config = dict(
    num_hidden_layers=13,
    hidden_size=192,
    num_attention_heads=6,
    num_key_value_heads=2,
    head_dim=32,
    intermediate_size=448,
    vocab_size=1024,
    hidden_act='swiglu',
    norm='layernorm',
    norm_place='pre',
    norm_eps=1e-05,
    positions='rope',
    rope_theta=10000.0,
    rope_fraction=1.0,
    qk_norm=True,
    attn_scale=0.177,
    bias='none',
    tie_word_embeddings=False,
    parallel_block=False,
    init='uniform',
    init_std_qkv=0.0264,
    init_std_o=0.00517,
    init_std_up=0.0264,
    init_std_down=0.00339,
    optimizer='muon_variant',
    learning_rate=0.0118,
    beta1=0.95,
    weight_decay=0.015,
    lr_head=0.0143,
    warmup_steps=0,
    schedule='cos',
    final_lr_fraction=0.0,
    batch_tokens=32768,
    max_seq_len=512,
    doc_mask=True,
    z_loss=1e-05,
    train_tokens=301700000,
    max_steps=9208,
    dataset='wikipedia_en',
)
Each number is 200 + 40 x the weight over its row's rms, rounded and kept within 0 to 999. Layers, rows and columns count from 0. The size before them is the row's rms in percent of the matrix's.

# layer 6 MLP down (transposed), 448x192, rms 0.112, rows 130-163, columns 0-31
095,167,239,182,171,256,258,250,192,235,151,213,252,274,243,153,225,162,245,243,226,199,237,167,267,208,189,205,263,266,188,125,226
098,228,249,222,150,198,215,251,231,196,186,202,233,228,204,202,174,141,193,262,293,145,211,233,248,177,187,141,182,231,182,205,175
100,215,253,228,222,197,188,177,266,179,248,191,123,211,187,210,288,216,149,210,214,282,201,118,213,170,270,201,262,224,159,259,173
104,242,175,174,199,201,134,182,244,265,236,142,203,203,170,201,191,163,178,180,287,204,214,162,228,252,238,181,184,178,259,199,218
088,262,213,130,222,154,160,202,280,211,172,214,181,219,232,270,272,156,153,218,251,191,200,218,294,142,213,195,223,199,186,268,109
093,223,219,196,207,153,167,209,193,270,152,174,262,178,179,300,155,233,160,200,179,194,269,131,182,196,170,264,267,259,127,183,244
114,229,198,159,200,209,234,191,127,222,270,243,169,198,209,122,235,220,184,173,237,133,140,226,197,181,223,198,184,231,214,228,248
098,276,198,186,280,155,208,187,166,235,150,180,218,262,143,209,123,186,202,143,260,190,170,241,161,251,185,183,215,166,207,215,200
097,216,203,248,119,271,236,137,173,214,263,137,189,163,160,158,217,189,166,159,135,151,177,135,273,197,216,201,238,205,204,209,229
104,233,181,206,154,199,187,183,175,202,178,221,75,177,281,241,220,212,193,162,136,226,219,198,233,131,152,283,194,144,252,229,213
098,153,193,292,241,247,180,204,184,117,248,154,171,218,202,217,236,234,206,248,194,139,212,184,214,238,249,134,177,169,191,160,243
094,167,213,257,210,276,263,188,198,125,192,226,219,148,222,167,212,150,190,208,167,107,237,193,220,207,236,155,188,283,214,72,184
106,193,182,169,231,247,208,273,239,243,236,247,144,114,117,147,208,165,192,132,192,179,110,218,236,113,189,221,205,234,167,260,217
101,203,145,173,222,135,227,234,266,225,266,176,181,251,131,224,213,224,172,250,205,231,201,234,263,167,258,197,188,208,190,233,197
098,155,242,161,222,250,173,225,138,206,196,233,264,164,199,218,191,231,224,222,188,269,215,191,163,167,112,191,244,255,123,229,140
099,188,160,252,204,207,140,141,256,203,176,231,193,236,217,161,124,189,195,195,271,195,188,146,178,189,230,190,161,163,210,154,214
100,210,219,197,230,208,175,187,207,171,133,149,185,294,199,190,239,135,216,224,203,224,179,166,252,256,217,224,214,259,167,218,151
108,144,155,172,249,177,136,215,254,225,190,192,168,177,193,222,125,208,233,191,210,196,189,161,177,167,160,265,144,213,223,261,225
101,244,77,180,242,282,166,179,193,267,155,206,202,253,168,203,215,210,154,214,218,195,145,232,121,188,160,192,188,242,246,179,169
103,155,134,246,162,154,184,205,157,245,254,240,253,190,192,234,255,114,128,183,155,163,253,187,194,268,291,242,214,145,298,212,242
093,247,196,208,186,205,199,181,173,219,239,203,112,221,196,211,171,155,268,168,261,230,168,148,132,220,158,215,261,187,184,291,162
103,194,214,188,176,145,197,249,224,203,196,186,208,243,183,213,199,106,169,208,245,230,235,221,276,223,147,197,255,131,197,195,184
100,147,236,269,120,250,184,136,133,150,196,207,190,172,152,159,165,208,175,242,240,262,234,174,188,219,191,197,244,199,217,182,151
098,187,195,164,205,219,167,221,189,214,177,146,176,163,240,250,213,151,197,194,158,208,262,225,167,223,193,202,182,236,214,242,221
097,179,190,187,142,259,188,126,140,219,209,228,208,260,240,210,255,285,193,153,217,165,134,243,176,132,242,202,177,187,232,143,267
100,186,254,124,225,309,190,209,273,194,180,173,263,183,183,167,233,180,252,174,206,143,194,216,209,167,258,190,183,206,143,176,163
091,154,174,242,152,139,162,269,168,210,220,194,161,240,216,213,241,202,134,182,192,208,250,144,211,254,130,188,194,240,148,220,209
089,184,235,204,205,145,203,217,169,198,178,247,179,175,187,214,210,146,185,238,126,193,157,254,209,208,162,229,159,162,209,135,313
100,178,223,259,201,188,210,180,203,123,197,123,262,193,194,234,235,176,189,229,202,184,133,205,233,208,230,182,232,219,222,200,187
097,254,207,165,193,173,168,212,220,152,211,217,255,180,240,196,217,144,203,169,204,264,201,223,207,168,242,176,196,153,170,200,192
098,242,168,217,169,178,163,265,195,187,165,248,234,225,313,201,157,213,237,167,186,208,198,294,170,237,252,156,212,200,166,209,222
104,168,234,105,221,156,232,221,138,191,228,148,206,273,212,223,192,240,254,245,175,249,113,265,240,229,113,188,200,230,180,146,172
095,122,212,142,222,128,184,196,205,159,225,167,224,194,204,298,213,229,233,216,168,237,182,206,201,194,151,220,135,221,222,163,196
116,212,242,158,245,174,233,156,242,227,175,208,204,217,195,81,230,221,201,271,257,119,197,219,169,295,211,284,246,186,215,253,150
# layer 6 MLP gate, 448x192, rms 0.267, rows 131-163, columns 0-31
101,272,217,169,203,271,166,284,202,213,147,165,205,236,297,246,205,185,156,183,241,218,204,217,197,207,170,166,242,226,210,277,231
100,139,206,203,221,207,258,152,187,165,188,287,193,186,255,198,196,195,279,219,184,210,164,181,228,221,206,207,206,172,175,184,232
097,194,225,170,268,232,214,208,253,183,254,185,175,165,154,189,140,294,239,163,226,242,230,121,148,268,232,178,167,258,197,200,200
094,218,171,204,170,242,186,221,158,142,242,238,273,123,170,260,189,168,271,239,123,223,168,155,223,178,181,197,210,186,184,150,197
097,134,243,167,163,291,188,268,199,258,199,238,175,121,204,231,187,261,201,211,213,153,228,212,232,131,200,251,198,173,244,204,166
098,190,189,215,211,241,182,252,128,161,217,163,211,161,206,212,241,205,247,191,201,216,201,151,207,179,196,170,207,198,148,211,135
107,215,141,225,254,145,188,193,254,184,159,224,240,187,285,220,211,167,159,215,231,183,255,208,275,200,161,212,150,260,257,211,217
096,134,195,203,258,204,198,253,150,210,136,154,221,227,180,234,169,132,253,208,189,189,115,181,146,168,187,188,151,107,170,138,220
107,273,163,161,120,233,255,184,245,163,240,222,136,177,204,309,145,201,185,235,270,227,193,143,201,189,162,252,121,184,239,247,209
105,276,214,180,225,232,214,229,249,226,246,192,183,188,193,185,232,167,212,163,135,247,177,177,265,154,122,183,219,181,271,194,123
100,188,108,268,161,252,251,125,191,249,233,143,131,234,218,239,190,209,248,229,128,202,221,133,182,227,256,206,221,177,161,262,167
095,215,194,156,122,211,156,195,219,170,231,154,207,230,220,239,179,210,144,260,158,202,237,180,241,220,170,244,148,136,167,228,186
109,189,238,202,205,203,219,232,102,216,178,215,236,227,157,221,183,174,185,174,272,156,123,253,238,200,217,242,201,201,175,192,195
101,254,179,124,137,202,200,226,188,250,190,280,192,287,252,192,166,210,159,230,231,229,259,269,196,182,162,200,116,166,191,136,171
099,122,260,176,211,219,198,222,211,204,235,202,215,177,205,104,218,170,184,188,212,230,231,156,280,213,144,184,131,188,220,208,260
104,172,257,181,251,246,305,181,146,261,140,155,237,210,151,193,179,215,236,214,227,195,198,222,182,138,229,205,235,235,206,229,141
098,194,212,147,190,184,167,150,200,204,197,203,259,182,188,185,171,220,158,271,208,220,204,159,231,197,209,200,296,194,208,189,245
097,194,191,231,159,275,240,195,259,171,176,152,294,241,218,199,168,259,131,212,192,212,178,249,175,183,185,231,231,182,216,146,221
096,162,235,233,181,281,159,156,241,132,177,171,151,257,158,218,118,148,167,194,192,181,163,114,279,177,170,199,228,184,204,181,249
092,283,154,180,175,263,161,230,199,185,171,280,206,251,200,166,179,159,209,220,199,203,207,243,198,108,153,177,218,130,143,181,191
105,206,243,149,162,210,213,180,262,227,231,175,236,168,219,213,167,208,213,156,191,246,188,188,130,223,221,121,197,169,168,143,254
105,186,191,169,222,151,178,229,181,173,198,195,179,112,240,235,143,177,155,218,170,173,194,145,175,198,256,152,136,151,243,202,294
103,161,171,182,182,210,205,190,229,187,235,308,250,236,282,185,199,239,185,136,197,206,210,150,213,144,253,218,212,219,162,169,176
105,152,210,273,157,233,171,146,231,248,201,162,135,247,205,188,115,272,158,184,227,194,200,267,203,310,146,227,256,152,223,215,223
102,185,303,150,263,180,148,184,185,244,206,198,173,224,91,242,150,260,141,213,204,141,222,202,191,242,253,242,184,223,185,221,234
094,175,262,138,209,140,174,224,180,235,148,211,165,144,247,172,135,240,240,178,91,240,235,240,110,271,239,210,194,212,239,250,214
097,210,222,187,178,263,245,248,139,182,166,139,154,219,263,246,154,121,175,167,191,203,242,221,112,248,161,236,188,195,172,167,164
102,115,236,97,222,218,160,164,228,132,193,255,186,163,215,198,216,183,211,206,251,242,255,141,242,188,217,263,227,213,162,184,203
095,233,214,217,217,172,184,180,165,233,151,219,297,177,268,174,210,244,175,244,195,268,199,220,243,216,139,164,148,160,192,205,124
101,143,227,147,195,223,219,170,147,144,205,215,135,266,164,201,200,258,190,107,160,170,244,226,176,267,203,224,194,205,207,198,239
096,187,200,249,253,210,201,233,206,192,210,168,112,211,234,209,200,214,194,200,247,213,289,180,173,161,211,219,225,163,129,242,252
097,140,158,163,133,252,136,304,192,203,177,216,281,145,288,237,195,194,218,163,186,186,154,193,262,210,225,194,166,227,209,167,239
098,249,198,238,227,224,279,215,243,244,234,202,228,191,172,243,159,156,181,270,193,217,136,152,218,100,127,164,195,180,189,153,175
# layer 6 MLP up, 448x192, rms 0.283, rows 131-163, columns 0-31
097,218,220,264,169,135,206,285,160,167,211,172,216,192,224,178,104,237,181,180,232,209,184,173,255,243,237,252,217,166,215,171,217
098,239,212,176,171,162,181,219,120,160,246,177,183,170,201,230,273,196,153,172,156,145,196,203,256,228,171,287,223,184,245,154,201
092,224,211,189,164,159,276,143,188,124,231,158,150,193,123,256,250,184,159,221,208,202,193,183,184,207,173,232,213,222,148,305,258
098,181,275,305,230,184,162,134,86,219,155,200,246,193,240,228,229,243,218,224,220,164,248,167,199,193,219,195,225,155,247,211,245
092,145,159,206,144,193,213,125,138,207,173,182,230,231,233,201,191,158,255,222,100,153,172,64,173,200,232,111,207,201,187,193,189
101,150,166,229,143,229,224,192,191,230,170,207,208,197,223,185,177,226,174,241,195,201,191,199,185,257,197,220,157,207,192,189,183
101,176,149,230,208,165,221,216,230,247,141,231,237,234,278,199,197,231,270,196,153,302,272,233,199,218,237,244,164,174,193,299,170
105,169,242,248,234,162,198,208,202,205,139,142,135,207,214,206,182,183,215,193,260,247,227,153,166,272,151,238,204,198,225,212,182
101,161,227,249,167,222,133,283,136,152,219,240,225,243,156,216,240,228,240,196,160,260,188,160,180,211,221,256,178,277,212,233,188
105,175,167,235,256,243,277,161,181,232,200,201,199,189,284,202,180,235,207,196,175,202,215,267,278,171,280,287,199,256,196,215,213
099,182,230,170,208,235,208,158,251,218,185,145,162,202,218,176,185,270,155,203,222,244,185,207,175,156,269,209,171,222,154,214,159
104,183,127,182,162,110,200,227,163,188,190,137,198,150,177,142,187,225,188,206,150,153,262,195,297,236,224,225,235,158,218,135,331
106,133,232,166,228,194,194,202,285,280,176,165,198,265,151,174,205,114,200,180,180,109,188,239,220,274,146,195,160,209,206,152,200
100,226,242,126,232,206,268,128,184,238,222,152,243,189,195,222,202,197,157,209,231,239,265,197,234,214,170,139,185,171,156,153,229
098,134,206,252,212,165,142,192,256,192,239,184,225,201,269,207,223,206,245,174,257,241,279,265,179,258,189,196,204,200,142,201,240
104,186,209,225,173,178,199,168,181,192,207,96,164,188,197,193,176,234,156,171,225,166,197,99,199,263,182,187,200,265,91,212,201
107,233,247,233,191,243,255,197,151,240,134,306,145,227,259,228,188,239,182,196,224,234,228,215,154,162,183,213,229,154,264,299,213
096,258,190,175,166,169,217,272,177,134,168,192,197,234,243,210,230,189,179,302,255,244,225,175,164,209,184,237,108,70,116,184,258
095,188,165,159,159,243,146,219,263,172,208,215,147,198,226,187,135,179,122,237,233,179,157,181,190,189,203,228,244,205,199,198,165
090,255,193,130,163,172,319,253,230,169,167,243,154,213,271,255,191,187,192,191,245,253,196,172,172,248,223,250,234,206,160,174,194
106,192,172,218,227,203,218,226,250,141,228,220,220,214,151,197,248,147,237,242,202,212,181,191,198,147,254,166,183,129,214,208,147
107,173,180,199,163,200,144,208,222,266,173,204,171,207,275,121,138,146,198,262,203,201,219,150,169,212,232,190,151,260,212,187,183
101,204,226,168,203,128,252,259,182,237,273,235,163,186,212,158,173,236,221,209,228,226,225,219,268,187,178,200,171,134,142,201,161
104,229,188,176,249,187,114,185,267,235,179,250,132,138,205,251,198,218,164,230,249,192,194,197,163,163,224,193,236,217,103,257,210
102,193,134,189,185,211,223,246,204,188,212,176,242,221,176,195,186,188,212,206,225,243,188,241,263,233,204,146,202,181,205,234,94
094,152,151,178,151,261,187,192,194,263,198,215,160,169,224,207,247,221,128,219,216,299,268,207,180,147,196,166,213,201,170,232,179
099,161,192,204,178,259,217,218,211,217,222,208,121,174,138,184,171,103,178,274,168,199,176,205,211,284,274,236,191,187,186,187,149
104,222,198,228,134,148,213,230,171,237,197,160,145,203,266,248,204,104,106,168,224,213,167,204,147,207,161,200,237,220,159,262,209
092,178,224,122,252,212,219,99,190,179,173,224,196,179,186,223,182,216,170,200,268,197,195,166,193,134,185,233,164,212,274,173,159
104,185,222,191,188,195,194,234,225,183,208,232,216,253,188,238,214,206,152,197,211,248,241,139,225,239,209,256,217,222,255,185,205
107,115,199,193,137,185,131,187,217,167,222,194,142,202,268,170,217,194,142,210,190,214,201,196,207,189,175,159,199,206,182,168,172
093,279,252,162,158,166,205,206,233,298,222,162,178,210,134,192,193,212,167,235,172,220,205,235,234,256,218,226,247,168,225,183,153
103,209,140,213,212,184,190,240,151,208,202,263,208,193,179,217,193,150,214,97,199,154,140,166,256,247,197,194,211,240,239,220,180